config = dict(
    n_head=5,
    activation='squared_relu',
    attn_scale=0.126,
    lr_head=0.00413,
    warmup_steps=0,
    batch_tokens=65536,
)
Each number is 50 + 15 x the weight over the matrix's rms, rounded and kept within 0 to 99. Layers, rows and columns count from 0.

# up: layer 5 MLP up, 1280x320, rms 0.249, rows 838-919, columns 200-239
# down: layer 5 MLP down (transposed), 1280x320, rms 0.044, rows 838-918, columns 200-239
up838:56 72 20 17 19 52 30 38 44 04 63 39 63 41 36 50 77 57 51 73 70 18 62 31 40 26 66 63 81 30 39 50 67 53 54 53 31 89 49 50
down838:55 42 48 31 65 27 50 58 22 48 32 51 77 36 99 80 54 87 30 72 64 63 30 51 25 31 45 31 38 73 57 36 26 37 55 15 15 43 41 42
up839:52 70 64 39 67 35 67 63 58 64 42 18 59 57 53 45 39 49 50 39 52 38 44 59 60 37 69 49 38 24 56 37 60 67 49 47 29 54 46 63
down839:56 53 57 76 32 54 37 48 53 50 50 62 67 28 41 83 57 47 64 65 36 50 51 62 64 76 66 29 59 44 74 31 75 40 73 12 62 49 44 33
up840:54 44 35 62 46 41 38 00 49 49 59 51 47 65 38 60 42 67 67 27 22 41 32 52 37 22 36 50 40 49 45 80 23 61 48 51 38 36 57 59
down840:67 65 29 53 49 22 39 62 58 43 47 49 52 49 58 64 58 48 42 33 38 29 49 61 56 69 50 52 38 64 48 42 49 64 68 64 46 61 37 64
up841:44 41 72 66 56 48 81 66 34 54 57 46 62 44 57 46 27 29 61 61 71 75 42 61 95 34 68 60 41 49 66 40 44 53 35 39 38 34 22 60
down841:35 38 28 45 58 58 54 47 55 68 39 67 46 56 33 34 45 75 61 71 30 63 32 25 50 45 48 35 72 53 29 67 70 43 42 41 82 27 29 64
up842:43 56 35 52 36 58 51 83 51 63 66 50 35 67 19 40 37 46 31 43 37 62 25 48 55 58 52 68 48 36 39 27 60 47 66 77 46 40 10 51
down842:61 61 68 42 41 70 35 67 42 49 46 52 72 66 59 39 64 51 28 75 46 66 65 52 81 48 55 78 43 48 51 51 72 43 45 72 42 54 40 34
up843:57 49 21 37 50 37 48 40 38 36 40 56 56 27 28 71 53 51 66 48 78 71 63 51 68 12 53 31 47 66 43 37 45 34 27 47 32 45 52 72
down843:63 26 59 34 45 46 70 33 36 59 66 58 19 50 42 50 61 68 56 37 41 43 70 62 39 39 49 79 66 21 38 59 17 50 47 67 25 64 76 72
up844:50 51 43 52 72 49 55 51 45 48 56 65 72 45 68 53 45 48 56 21 48 42 23 47 19 47 45 53 69 47 39 33 52 39 28 62 53 33 33 69
down844:48 39 46 88 50 61 64 51 62 71 20 23 28 39 62 55 55 34 47 66 63 46 65 41 64 45 52 39 46 54 63 40 54 24 49 62 72 66 42 54
up845:17 59 44 48 77 62 40 49 39 47 38 77 54 39 49 29 48 42 67 47 45 14 58 48 47 10 83 64 33 31 60 34 48 41 70 55 50 46 41 62
down845:51 43 33 60 64 41 69 55 25 47 50 50 49 60 78 55 48 65 46 60 36 63 64 61 26 63 51 58 43 39 68 27 44 47 50 60 55 69 61 22
up846:34 53 57 49 26 60 44 55 43 38 67 41 39 64 59 44 62 47 78 61 25 27 45 50 50 55 51 61 54 44 53 43 26 56 68 45 53 53 61 57
down846:47 42 46 60 55 26 34 45 53 37 67 68 56 58 51 57 64 42 69 55 76 54 60 61 50 65 47 53 29 49 71 35 42 33 29 74 51 43 33 64
up847:45 42 66 54 52 31 70 34 34 42 38 44 40 58 21 47 65 38 63 60 63 42 45 59 47 63 32 20 56 32 34 52 68 50 66 44 30 55 60 63
down847:48 36 49 38 50 53 72 48 71 38 44 61 70 66 30 43 60 51 21 55 43 61 45 38 61 52 51 38 78 53 45 51 66 50 57 33 37 59 38 20
up848:50 52 31 46 60 38 33 48 46 23 29 71 70 61 45 49 65 88 39 41 39 72 35 45 44 42 42 62 54 59 59 43 62 27 68 51 63 54 67 60
down848:11 57 73 36 73 44 35 43 61 39 35 48 49 41 43 47 70 54 69 54 40 40 63 77 55 33 54 31 68 60 48 63 52 64 57 57 27 41 71 46
up849:49 31 51 61 32 39 31 45 24 51 49 56 35 33 35 47 48 45 37 66 45 51 73 88 45 16 45 43 49 53 42 48 53 48 56 42 43 56 77 30
down849:53 59 29 51 51 33 17 70 49 22 47 48 51 60 47 53 69 32 75 67 51 65 65 55 48 30 24 53 51 46 45 37 40 40 33 53 40 66 62 39
up850:34 43 54 55 61 79 38 56 58 57 38 64 58 59 55 36 42 61 34 42 40 42 38 39 47 57 58 59 61 34 58 40 39 65 46 67 61 43 76 44
down850:46 33 67 49 48 61 48 33 45 51 37 55 55 50 41 58 66 47 50 51 40 66 46 41 51 47 45 36 36 48 39 54 45 45 42 49 46 69 41 46
up851:61 53 50 62 15 56 50 41 66 29 53 55 54 46 39 48 42 42 82 45 50 50 41 48 68 57 59 47 47 52 46 58 51 57 55 55 50 38 23 66
down851:48 45 51 63 48 46 57 50 59 46 56 37 23 47 47 61 44 27 47 59 35 59 57 56 58 49 54 67 39 65 44 55 56 49 51 54 51 50 49 44
up852:64 43 42 36 41 21 74 78 70 51 49 29 51 53 76 45 34 35 56 52 55 54 32 41 36 35 41 38 37 43 61 57 78 46 35 11 55 55 46 42
down852:41 63 50 62 50 31 57 36 49 65 56 49 39 53 44 29 48 53 45 50 38 50 75 46 50 57 43 55 61 66 67 69 14 54 47 59 57 44 55 49
up853:42 54 57 39 58 45 56 44 66 39 65 43 72 45 58 75 63 76 49 37 41 46 78 51 65 43 34 60 91 50 28 66 43 56 82 59 20 68 38 38
down853:52 36 51 54 73 27 47 27 67 50 70 47 43 36 31 72 52 63 40 74 43 30 82 45 48 39 28 59 67 35 45 44 45 92 54 69 51 84 54 47
up854:44 39 37 43 22 50 22 48 55 35 51 39 45 37 69 60 33 59 29 59 27 27 47 35 79 70 54 30 52 55 57 53 47 27 21 66 31 44 39 47
down854:43 55 42 21 51 56 52 35 45 48 40 30 26 45 59 40 50 44 56 34 37 53 53 28 73 56 61 39 41 39 58 66 57 42 45 55 38 65 64 42
up855:31 29 62 46 95 55 45 35 34 29 54 55 63 42 48 25 61 88 63 66 72 48 65 59 62 51 40 45 93 30 72 51 76 46 60 30 36 38 73 56
down855:70 40 60 39 38 33 48 52 50 41 35 53 59 70 35 44 42 55 77 43 58 30 73 35 50 62 45 42 63 55 84 61 46 43 35 42 51 18 42 48
up856:72 52 59 33 55 40 65 38 49 48 53 46 36 42 54 76 45 66 38 09 50 32 24 51 19 60 51 61 59 51 37 67 67 20 35 53 49 41 96 48
down856:83 81 55 55 40 36 69 42 61 38 69 44 52 51 61 41 30 21 57 55 58 36 53 67 56 14 65 38 39 60 55 55 55 33 54 52 21 55 64 55
up857:59 37 67 49 25 93 68 58 29 62 50 34 52 47 46 69 64 49 14 51 51 44 39 16 45 53 36 25 41 59 52 26 65 54 52 53 64 35 30 44
down857:64 69 65 75 53 23 48 62 72 27 51 61 51 47 33 88 47 49 54 55 52 50 50 47 41 62 54 31 39 58 62 46 44 31 42 76 19 68 51 85
up858:53 59 52 57 55 51 62 47 47 53 25 45 42 31 47 50 30 45 49 38 29 77 23 45 68 60 55 38 42 54 53 60 55 46 51 50 53 52 43 46
down858:54 64 43 49 49 55 33 28 50 55 48 30 77 69 59 30 35 39 33 39 50 50 29 46 46 64 69 36 50 38 46 44 78 65 41 53 35 51 29 45
up859:59 31 67 68 29 55 32 45 56 66 12 97 43 19 41 60 38 63 80 53 45 39 56 50 47 56 79 34 48 39 47 35 29 56 39 22 52 72 29 41
down859:70 42 35 78 40 55 63 52 31 43 56 39 42 52 60 64 61 34 72 29 37 38 26 60 47 56 19 63 15 48 41 46 51 37 74 53 41 61 57 59
up860:37 70 60 58 67 46 58 55 35 82 51 55 52 77 11 59 38 54 48 60 67 52 67 49 39 51 42 35 41 50 41 46 52 49 40 71 23 44 46 69
down860:47 66 54 75 23 61 36 56 22 56 45 59 36 67 32 66 52 36 33 62 60 76 60 38 78 43 55 44 05 65 47 43 36 28 48 45 35 62 51 58
up861:85 59 44 52 56 64 73 02 54 37 68 64 37 57 58 32 44 52 61 79 52 54 43 58 61 47 54 51 78 46 47 50 74 59 31 71 52 50 87 42
down861:65 45 38 31 51 26 44 56 67 75 33 65 35 38 49 34 27 54 37 49 49 31 56 84 32 53 56 43 35 43 53 43 64 74 19 54 53 72 74 34
up862:64 35 56 47 62 58 42 45 49 22 70 46 44 40 53 57 60 65 74 67 55 27 37 46 32 34 43 42 52 45 47 52 40 51 54 42 68 48 57 47
down862:31 33 42 50 55 70 32 40 46 38 45 60 55 44 27 33 33 65 62 47 50 38 59 41 58 56 61 69 38 38 43 74 24 56 34 35 75 32 62 25
up863:45 59 40 59 53 68 76 56 51 46 37 64 77 60 67 68 53 64 51 61 64 21 40 68 59 43 96 35 48 50 32 56 88 48 58 51 74 42 29 35
down863:61 43 59 48 43 30 50 52 55 55 48 40 49 43 32 45 51 41 46 62 44 43 52 44 40 58 46 67 51 60 35 62 44 60 51 41 48 68 67 27
up864:74 48 63 72 47 36 53 57 47 22 40 59 33 41 54 21 35 23 51 41 49 62 48 57 64 18 73 31 09 51 49 42 44 71 27 37 72 44 52 50
down864:33 43 37 89 72 34 28 47 76 69 26 56 60 51 42 51 53 44 54 34 28 34 80 31 42 50 31 66 46 53 37 57 35 61 02 52 55 34 65 59
up865:42 33 52 37 29 68 59 51 73 66 52 56 49 32 11 46 58 60 50 22 20 31 34 51 12 59 52 41 49 79 51 34 41 42 58 53 43 58 48 32
down865:34 40 54 53 56 51 46 40 58 55 59 58 53 46 69 56 37 39 58 52 47 59 35 58 37 31 58 64 44 50 74 62 44 47 46 50 56 62 36 64
up866:33 42 69 44 33 55 59 57 42 49 77 66 70 65 74 83 65 43 82 62 71 51 58 65 53 50 64 46 74 49 57 43 51 68 33 49 30 47 48 39
down866:70 30 52 56 40 60 46 41 50 40 72 59 47 54 62 43 68 49 41 35 69 46 48 44 60 68 18 36 24 68 64 86 57 69 75 34 66 57 33 52
up867:47 61 47 46 71 47 62 70 84 58 81 55 51 33 24 55 71 37 42 44 35 38 54 54 36 65 47 48 47 72 38 38 28 43 51 50 28 54 69 49
down867:43 39 75 48 35 43 54 52 52 52 43 55 46 31 61 40 47 43 58 61 49 63 47 36 50 32 60 64 52 47 59 52 43 44 45 51 79 73 54 65
up868:52 48 41 34 22 57 45 39 56 67 51 35 52 44 46 70 29 50 35 26 44 48 62 28 34 70 48 71 72 54 13 33 67 59 33 41 48 55 39 46
down868:35 60 62 85 16 39 56 37 69 58 53 42 66 29 54 96 45 73 68 70 67 20 53 36 49 35 64 66 55 52 40 49 56 61 55 28 68 55 73 74
up869:32 57 38 51 46 70 34 51 72 57 79 24 50 47 50 77 30 81 37 42 18 46 11 42 48 50 47 81 46 60 60 74 49 61 39 46 65 41 59 27
down869:43 61 28 79 48 50 29 27 50 46 74 51 63 75 44 58 51 62 51 27 58 59 49 39 65 48 36 49 61 37 83 48 38 68 53 33 56 48 50 67
up870:43 63 57 59 50 64 41 75 42 44 63 43 70 50 71 40 46 48 65 36 81 51 50 62 24 50 54 54 67 61 28 15 75 14 60 54 77 62 51 43
down870:65 33 65 44 67 40 70 20 71 49 69 16 62 30 61 45 50 58 47 59 44 24 52 40 41 63 31 62 39 49 28 73 46 49 64 44 31 39 58 46
up871:42 56 52 70 44 66 53 33 55 73 62 60 74 61 38 52 48 60 51 40 23 45 32 53 61 48 49 50 46 58 43 48 49 50 90 61 44 56 55 57
down871:49 43 58 18 71 33 23 55 24 43 46 60 28 49 44 55 53 38 50 43 72 69 66 45 51 45 60 49 30 47 62 47 38 77 42 29 59 32 53 60
up872:43 62 46 51 70 47 60 46 46 75 53 45 35 53 59 47 74 66 50 76 50 52 41 56 41 25 53 53 21 39 41 51 85 51 27 42 67 11 66 56
down872:64 58 43 65 49 53 39 58 55 53 66 26 46 37 57 43 43 91 83 33 45 29 31 33 19 49 33 58 43 33 26 35 46 64 41 24 40 44 39 30
up873:14 45 53 66 42 41 48 55 41 36 56 58 59 39 62 76 50 63 74 33 65 42 07 48 44 37 79 73 85 56 19 19 89 18 61 47 67 34 82 61
down873:54 76 68 69 64 48 57 60 66 56 46 35 39 48 43 26 44 55 58 72 47 49 49 70 50 37 26 53 80 40 35 61 78 73 20 55 44 37 48 40
up874:74 38 27 54 56 57 68 58 38 37 29 59 25 35 50 48 20 45 41 47 62 60 60 68 46 36 66 81 79 54 53 53 54 64 22 44 65 45 54 65
down874:43 27 47 39 39 60 45 52 44 40 37 71 50 42 31 56 34 26 80 37 12 56 49 51 46 49 41 65 47 51 41 51 61 60 72 34 28 45 50 65
up875:52 55 45 73 65 54 40 43 80 23 51 52 52 42 45 28 49 24 55 38 48 45 20 37 46 52 47 78 43 47 76 60 46 61 73 61 52 24 36 45
down875:47 28 49 41 58 56 31 50 57 48 60 49 67 38 45 68 70 27 53 64 59 59 36 35 37 61 67 57 27 81 55 36 49 32 40 39 61 55 54 55
up876:19 37 42 28 17 32 16 61 32 72 45 54 56 43 51 73 33 41 59 78 62 55 52 52 43 81 69 14 90 63 59 33 57 29 19 27 41 58 49 71
down876:57 30 49 76 42 49 11 48 60 77 48 45 29 51 54 71 36 52 68 63 46 41 40 20 59 49 46 51 76 76 06 77 63 54 42 32 59 69 64 48
up877:34 42 38 46 42 58 42 48 36 73 17 13 38 39 65 45 61 49 38 55 43 72 63 50 36 45 46 56 78 56 81 47 87 40 72 28 51 52 91 35
down877:51 79 47 60 51 34 45 50 61 50 56 53 54 42 56 44 43 49 47 52 33 60 65 48 60 20 52 27 42 55 55 54 47 73 38 70 50 45 63 69
up878:60 73 73 74 55 75 72 43 36 30 27 41 48 52 38 52 35 27 53 47 32 69 46 56 43 46 41 43 32 49 38 43 70 54 86 43 44 46 67 50
down878:50 67 50 62 42 39 41 61 35 45 43 52 68 55 45 61 40 56 55 48 64 39 35 38 49 27 32 71 20 38 57 42 77 27 58 65 61 41 36 47
up879:43 53 44 68 25 86 72 38 42 58 28 50 54 20 90 51 51 51 44 64 42 86 51 48 50 38 41 54 43 58 28 34 54 41 47 54 24 61 38 47
down879:59 39 30 59 47 51 58 22 45 52 56 78 46 11 44 42 50 42 40 62 39 59 55 36 72 53 18 39 56 26 59 13 51 78 57 59 38 79 57 48
up880:42 25 52 54 64 49 65 53 69 17 38 55 32 56 46 71 58 41 40 38 50 41 33 52 46 68 49 58 80 47 47 43 50 66 27 48 35 51 51 62
down880:54 59 40 22 55 63 45 45 65 55 51 57 39 61 54 34 25 36 11 48 58 45 54 52 42 53 70 55 61 53 34 32 61 45 37 22 51 40 30 24
up881:53 71 78 24 61 39 44 66 16 65 36 31 52 45 63 50 47 46 25 53 54 41 52 55 49 82 44 55 29 62 12 41 74 53 69 62 49 63 42 45
down881:56 49 38 40 70 50 52 32 54 75 41 35 77 65 48 43 67 38 51 19 65 31 49 71 31 60 57 49 45 61 23 22 51 28 55 60 53 36 44 31
up882:60 40 42 45 39 81 39 53 33 33 60 64 33 53 56 43 55 30 60 48 42 80 65 52 50 32 48 55 44 61 36 45 74 63 30 45 43 25 56 42
down882:21 42 55 40 27 41 30 31 49 66 42 48 58 58 41 37 40 41 39 26 43 54 39 44 59 60 36 37 50 29 41 61 57 44 39 54 34 41 62 66
up883:64 62 30 68 81 50 46 64 52 51 36 51 50 48 47 45 76 37 46 51 34 73 35 35 44 55 64 75 47 50 37 47 54 61 58 47 57 51 57 57
down883:50 52 37 43 47 46 50 47 51 63 41 33 46 38 44 40 50 39 50 41 59 48 39 48 52 48 44 60 54 39 49 35 37 43 51 49 56 43 57 38
up884:54 61 60 55 48 43 16 45 50 27 43 38 47 45 37 67 28 53 38 52 63 99 60 31 33 79 35 46 40 52 49 32 63 45 62 50 62 57 49 54
down884:58 51 32 65 31 51 63 75 68 41 63 14 56 56 52 66 74 63 65 42 63 41 52 35 28 48 61 50 60 65 57 68 56 51 71 53 73 39 48 56
up885:65 28 44 61 55 64 50 72 66 24 50 17 58 40 67 44 66 20 52 37 64 57 54 52 20 66 83 39 50 46 52 78 51 48 80 44 54 68 55 52
down885:37 35 37 35 56 61 49 46 41 08 52 52 46 23 73 40 41 48 46 47 17 62 70 51 21 52 42 57 59 41 64 71 54 54 37 18 60 38 37 36
up886:61 49 56 49 90 48 37 36 74 36 52 34 71 73 28 22 66 54 22 36 45 75 53 83 51 48 27 38 69 51 36 49 57 21 33 55 39 34 26 72
down886:71 59 58 64 69 84 40 25 82 32 43 53 67 58 53 42 47 71 32 85 54 41 27 45 52 23 26 61 26 67 44 47 50 18 69 30 49 40 55 65
up887:58 42 57 80 34 61 75 52 38 40 56 61 54 34 67 47 41 49 55 31 47 46 58 54 66 46 60 55 63 47 33 56 71 48 58 47 43 51 60 45
down887:35 28 60 57 75 37 36 51 30 52 48 71 40 62 41 55 62 44 74 47 27 40 56 64 57 58 68 42 41 88 54 76 42 25 52 40 49 61 67 41
up888:60 59 30 48 28 50 31 66 30 54 25 55 49 40 47 60 24 53 57 46 39 54 65 56 64 51 66 53 44 72 56 49 41 35 51 31 54 37 44 60
down888:56 67 69 46 23 42 54 56 43 46 65 58 55 29 65 57 46 37 76 73 27 38 56 44 75 36 51 20 41 41 31 45 48 42 52 58 68 32 46 48
up889:28 38 45 52 09 28 38 28 53 63 77 32 63 59 28 51 37 37 53 58 48 60 17 63 65 28 33 41 40 47 34 56 40 53 30 34 31 45 51 48
down889:40 45 59 45 39 42 45 24 68 36 64 22 51 58 41 56 36 47 29 34 34 83 26 44 74 38 37 65 72 36 38 62 60 63 44 49 44 30 46 36
up890:42 53 31 71 75 61 56 48 67 53 41 35 53 40 45 53 45 68 51 59 52 55 49 38 46 63 50 40 38 29 41 56 51 62 56 42 37 43 47 69
down890:01 41 39 55 52 45 47 51 49 62 32 57 54 49 42 66 34 65 54 74 15 38 59 65 32 45 31 58 38 82 53 72 41 38 28 52 64 44 50 47
up891:50 21 41 58 58 48 76 38 62 48 41 46 34 82 47 33 49 43 84 23 28 77 45 31 66 54 88 79 78 74 52 65 61 42 27 61 72 66 50 36
down891:80 50 54 57 72 52 79 72 43 61 15 66 57 71 25 79 65 55 58 21 29 50 34 82 45 77 42 37 66 55 45 55 51 74 45 70 60 78 58 55
up892:37 42 52 33 28 68 57 38 47 15 64 48 42 65 54 40 26 42 41 50 46 32 57 55 72 22 55 39 63 61 50 41 22 59 62 43 47 41 28 59
down892:57 39 53 69 34 52 65 57 38 51 61 48 42 31 53 40 46 17 66 51 47 50 68 36 44 48 38 46 50 76 82 46 64 34 48 53 51 60 47 42
up893:24 35 49 49 32 67 53 37 20 35 72 43 39 69 56 52 34 56 64 37 69 40 30 67 33 46 58 50 61 53 37 34 78 27 43 33 56 18 59 55
down893:60 53 44 55 57 39 66 21 37 59 55 55 56 33 59 41 36 55 73 69 52 59 66 47 50 46 72 50 50 50 49 52 44 26 45 73 61 47 77 61
up894:60 25 54 38 35 73 46 64 50 26 56 73 43 53 37 62 47 52 47 64 38 42 44 47 46 28 44 58 40 64 35 46 56 63 60 67 65 42 58 60
down894:37 32 54 53 66 67 46 66 32 43 70 36 37 64 57 37 37 43 37 49 76 75 26 38 52 40 57 66 58 83 53 55 49 48 55 60 55 66 61 77
up895:45 60 29 29 67 68 35 58 62 47 50 38 82 38 59 62 59 39 59 70 57 57 37 44 21 20 76 47 79 85 49 78 51 60 32 27 23 56 56 44
down895:74 55 65 50 52 57 42 55 54 45 60 48 56 48 63 52 72 55 78 55 63 55 43 51 56 41 51 50 37 63 41 35 60 48 36 66 31 63 76 22
up896:33 45 67 69 30 89 58 29 68 73 74 17 44 30 33 32 80 49 53 52 67 48 46 60 53 67 50 63 54 29 33 66 90 50 49 46 20 59 47 13
down896:73 47 91 39 50 74 65 44 48 65 52 43 67 35 60 75 58 43 41 81 48 56 79 08 34 43 66 35 64 46 49 33 79 27 69 47 74 68 48 38
up897:72 63 41 18 58 73 53 48 62 26 48 41 64 38 50 69 28 45 58 29 58 17 50 26 60 23 34 52 27 34 22 60 62 40 48 35 71 45 60 60
down897:49 66 60 57 10 65 78 43 63 45 42 17 63 33 63 81 65 22 54 25 31 48 56 41 54 46 46 53 80 41 60 29 70 41 51 36 53 44 52 52
up898:54 56 64 33 30 85 53 77 33 36 47 47 41 29 44 35 37 42 52 50 57 82 42 72 78 37 65 47 31 33 61 57 40 61 65 61 53 78 57 58
down898:67 30 52 71 34 67 44 42 40 41 56 58 70 45 67 62 72 37 35 69 32 86 36 52 63 64 38 38 74 36 47 28 26 50 38 53 54 68 57 53
up899:56 58 45 54 56 65 57 57 36 67 55 56 57 55 65 36 67 28 38 34 38 53 53 47 43 54 48 18 36 58 47 36 37 46 41 50 67 33 53 60
down899:56 38 63 37 46 33 45 51 51 41 45 59 37 44 41 57 47 48 59 46 63 42 44 43 63 65 54 41 47 66 39 61 46 55 41 39 52 56 55 53
up900:29 41 50 38 53 57 56 58 60 60 74 05 62 47 68 40 27 38 63 55 45 59 64 66 42 49 54 45 27 31 10 63 57 35 25 46 77 40 60 45
down900:62 34 70 42 49 64 46 44 69 37 62 34 43 45 43 66 53 42 40 43 42 60 48 57 08 17 39 62 46 42 45 49 61 58 56 40 21 56 49 89
up901:48 44 24 46 54 53 51 70 30 00 56 75 62 46 41 54 61 58 09 59 45 49 77 50 65 50 37 53 69 58 30 41 53 53 50 56 35 58 49 36
down901:79 46 78 55 31 52 50 42 50 41 62 54 50 16 69 37 60 26 62 41 51 42 14 68 46 50 41 46 37 07 64 76 44 59 26 21 54 68 50 47
up902:35 45 56 44 30 68 48 47 50 30 68 55 63 52 48 53 42 33 25 65 46 65 59 54 67 39 62 48 58 53 61 75 56 72 59 41 37 62 24 53
down902:70 42 46 56 68 32 44 39 52 70 30 41 43 50 50 46 55 68 74 35 55 44 34 58 38 54 45 51 27 40 48 31 42 28 35 43 69 34 70 50
up903:71 41 52 33 32 46 54 45 50 63 60 50 55 60 66 65 42 37 48 32 49 51 66 47 62 65 54 79 29 78 68 58 33 54 42 41 55 40 82 71
down903:33 40 73 64 38 48 31 60 54 60 42 53 37 37 57 60 53 38 48 54 40 76 49 53 75 47 21 50 31 54 76 53 30 51 64 59 45 43 63 61
up904:46 65 64 63 34 66 74 83 69 32 33 64 36 44 34 52 46 57 56 42 76 59 30 49 36 65 52 50 56 62 50 53 53 54 57 43 57 62 43 38
down904:72 58 37 22 62 54 32 42 47 41 56 36 62 69 46 43 65 51 52 60 58 35 67 48 53 24 47 37 33 56 41 52 56 52 31 60 61 51 53 50
up905:41 43 50 28 41 47 37 58 37 53 40 62 71 41 47 55 59 48 54 16 45 58 28 60 53 57 59 24 45 44 63 67 56 47 42 45 55 51 36 54
down905:47 55 41 61 46 62 42 79 44 47 38 69 53 32 59 41 45 53 49 55 53 73 42 24 55 41 58 43 51 56 50 52 28 49 28 31 42 68 21 53
up906:43 49 61 45 47 51 60 55 47 66 48 47 36 53 45 23 61 31 40 46 31 57 60 72 61 43 34 57 42 68 61 66 50 35 44 30 38 32 50 66
down906:53 39 72 18 51 40 43 53 50 46 48 69 69 55 43 37 42 62 33 53 59 35 33 66 56 63 61 39 49 36 73 35 29 34 48 31 52 46 48 44
up907:49 58 41 52 63 55 44 29 52 64 52 62 78 46 33 70 38 56 72 56 76 38 35 53 60 09 69 68 52 55 80 42 69 54 38 31 55 47 65 40
down907:66 54 39 65 40 30 39 37 50 36 61 60 62 42 67 65 42 41 31 43 48 45 34 58 44 48 61 51 18 65 88 33 13 51 47 41 55 58 48 60
up908:46 56 40 52 66 84 39 64 60 45 54 61 69 73 57 40 42 31 59 44 64 29 36 61 46 42 65 84 42 46 75 71 53 51 38 57 44 53 62 61
down908:46 59 50 65 57 62 55 65 59 35 47 46 27 43 61 65 82 49 63 70 32 17 41 86 56 52 27 59 50 42 48 47 67 66 32 56 26 62 56 52
up909:40 97 62 39 41 90 46 36 81 54 67 46 34 40 49 42 65 41 37 56 62 54 36 71 67 43 41 66 37 42 71 67 53 36 38 55 54 40 52 65
down909:71 64 58 36 31 65 58 59 75 19 50 44 28 45 78 50 81 43 31 58 58 54 40 69 29 55 59 54 48 25 67 48 59 34 78 56 45 32 61 42
up910:54 41 54 54 60 37 44 50 66 58 51 60 50 54 43 29 42 63 41 44 42 50 47 53 36 60 52 67 47 31 46 54 68 56 61 57 60 68 63 40
down910:54 64 41 45 46 29 41 54 38 19 49 61 47 40 48 42 23 32 49 64 70 56 65 52 69 44 73 41 56 53 63 65 40 56 55 54 42 26 40 52
up911:52 39 64 50 41 65 56 55 47 11 38 36 56 37 16 49 47 43 46 60 43 62 50 44 53 56 66 59 50 57 62 44 43 75 58 67 50 52 45 72
down911:46 42 39 59 44 55 32 61 66 57 63 45 50 49 54 55 45 49 57 36 59 33 53 29 54 49 18 61 61 38 47 56 76 67 44 52 36 53 52 42
up912:72 61 55 25 51 44 75 57 64 58 51 53 51 51 28 46 78 33 42 25 43 43 49 37 24 53 54 36 49 71 25 47 51 63 61 24 49 50 49 30
down912:45 37 55 45 55 54 51 16 35 52 56 48 61 57 34 62 71 54 65 46 51 42 57 49 47 60 56 15 61 38 42 56 58 60 28 50 60 44 53 22
up913:46 80 42 69 74 56 51 50 49 45 70 45 60 64 42 18 52 84 41 62 65 51 71 38 40 23 33 36 76 50 36 48 51 35 68 52 38 32 80 87
down913:47 57 53 61 52 67 51 67 63 38 60 60 76 59 58 46 53 39 50 50 67 50 36 44 17 53 57 54 61 50 54 30 41 61 40 39 47 34 60 61
up914:57 34 82 55 56 55 40 36 62 40 60 62 41 60 64 51 49 15 63 67 72 75 49 67 50 41 59 52 57 51 59 50 40 40 72 53 41 60 53 45
down914:57 41 68 36 45 45 63 45 35 49 61 75 48 22 66 70 56 47 52 58 42 50 34 59 58 49 60 22 34 94 63 32 72 53 73 44 42 99 40 35
up915:55 61 36 61 16 45 52 47 34 30 68 47 62 43 44 42 78 59 56 37 41 41 82 54 52 38 84 51 67 67 62 42 58 28 48 48 26 55 51 53
down915:78 28 52 45 29 51 59 38 66 55 45 57 35 37 52 47 74 58 74 56 50 60 67 58 63 50 53 53 14 45 45 33 49 67 54 29 45 37 54 44
up916:11 13 73 56 56 76 42 33 56 49 52 58 56 41 61 51 36 45 45 67 52 80 46 40 48 65 39 35 38 32 48 40 68 54 47 78 36 48 42 51
down916:42 78 51 68 40 75 32 55 87 77 36 20 56 65 58 65 05 35 08 62 57 55 42 63 57 47 15 81 55 34 48 51 67 41 15 52 31 62 52 54
up917:42 54 53 50 55 75 55 48 51 36 47 59 70 36 63 74 41 53 44 54 36 30 45 61 39 46 75 92 44 41 73 42 52 55 43 46 35 44 38 48
down917:64 48 52 50 43 44 66 55 57 52 35 51 32 56 32 65 70 24 34 51 39 33 43 28 61 45 39 44 49 48 59 59 77 49 57 60 42 54 29 26
up918:46 45 85 40 35 34 49 48 50 22 47 43 60 60 43 75 61 57 43 33 71 61 16 48 45 58 47 73 42 46 39 77 84 34 08 82 62 38 51 62
down918:55 67 61 51 46 39 46 50 40 48 56 36 49 57 48 55 58 61 20 52 55 58 35 49 46 30 59 43 39 46 48 62 57 34 35 56 60 35 36 62
up919:59 37 25 49 58 28 39 39 65 55 14 59 32 50 44 53 63 64 74 46 66 72 33 68 44 62 40 60 50 59 58 55 66 37 81 48 38 70 66 47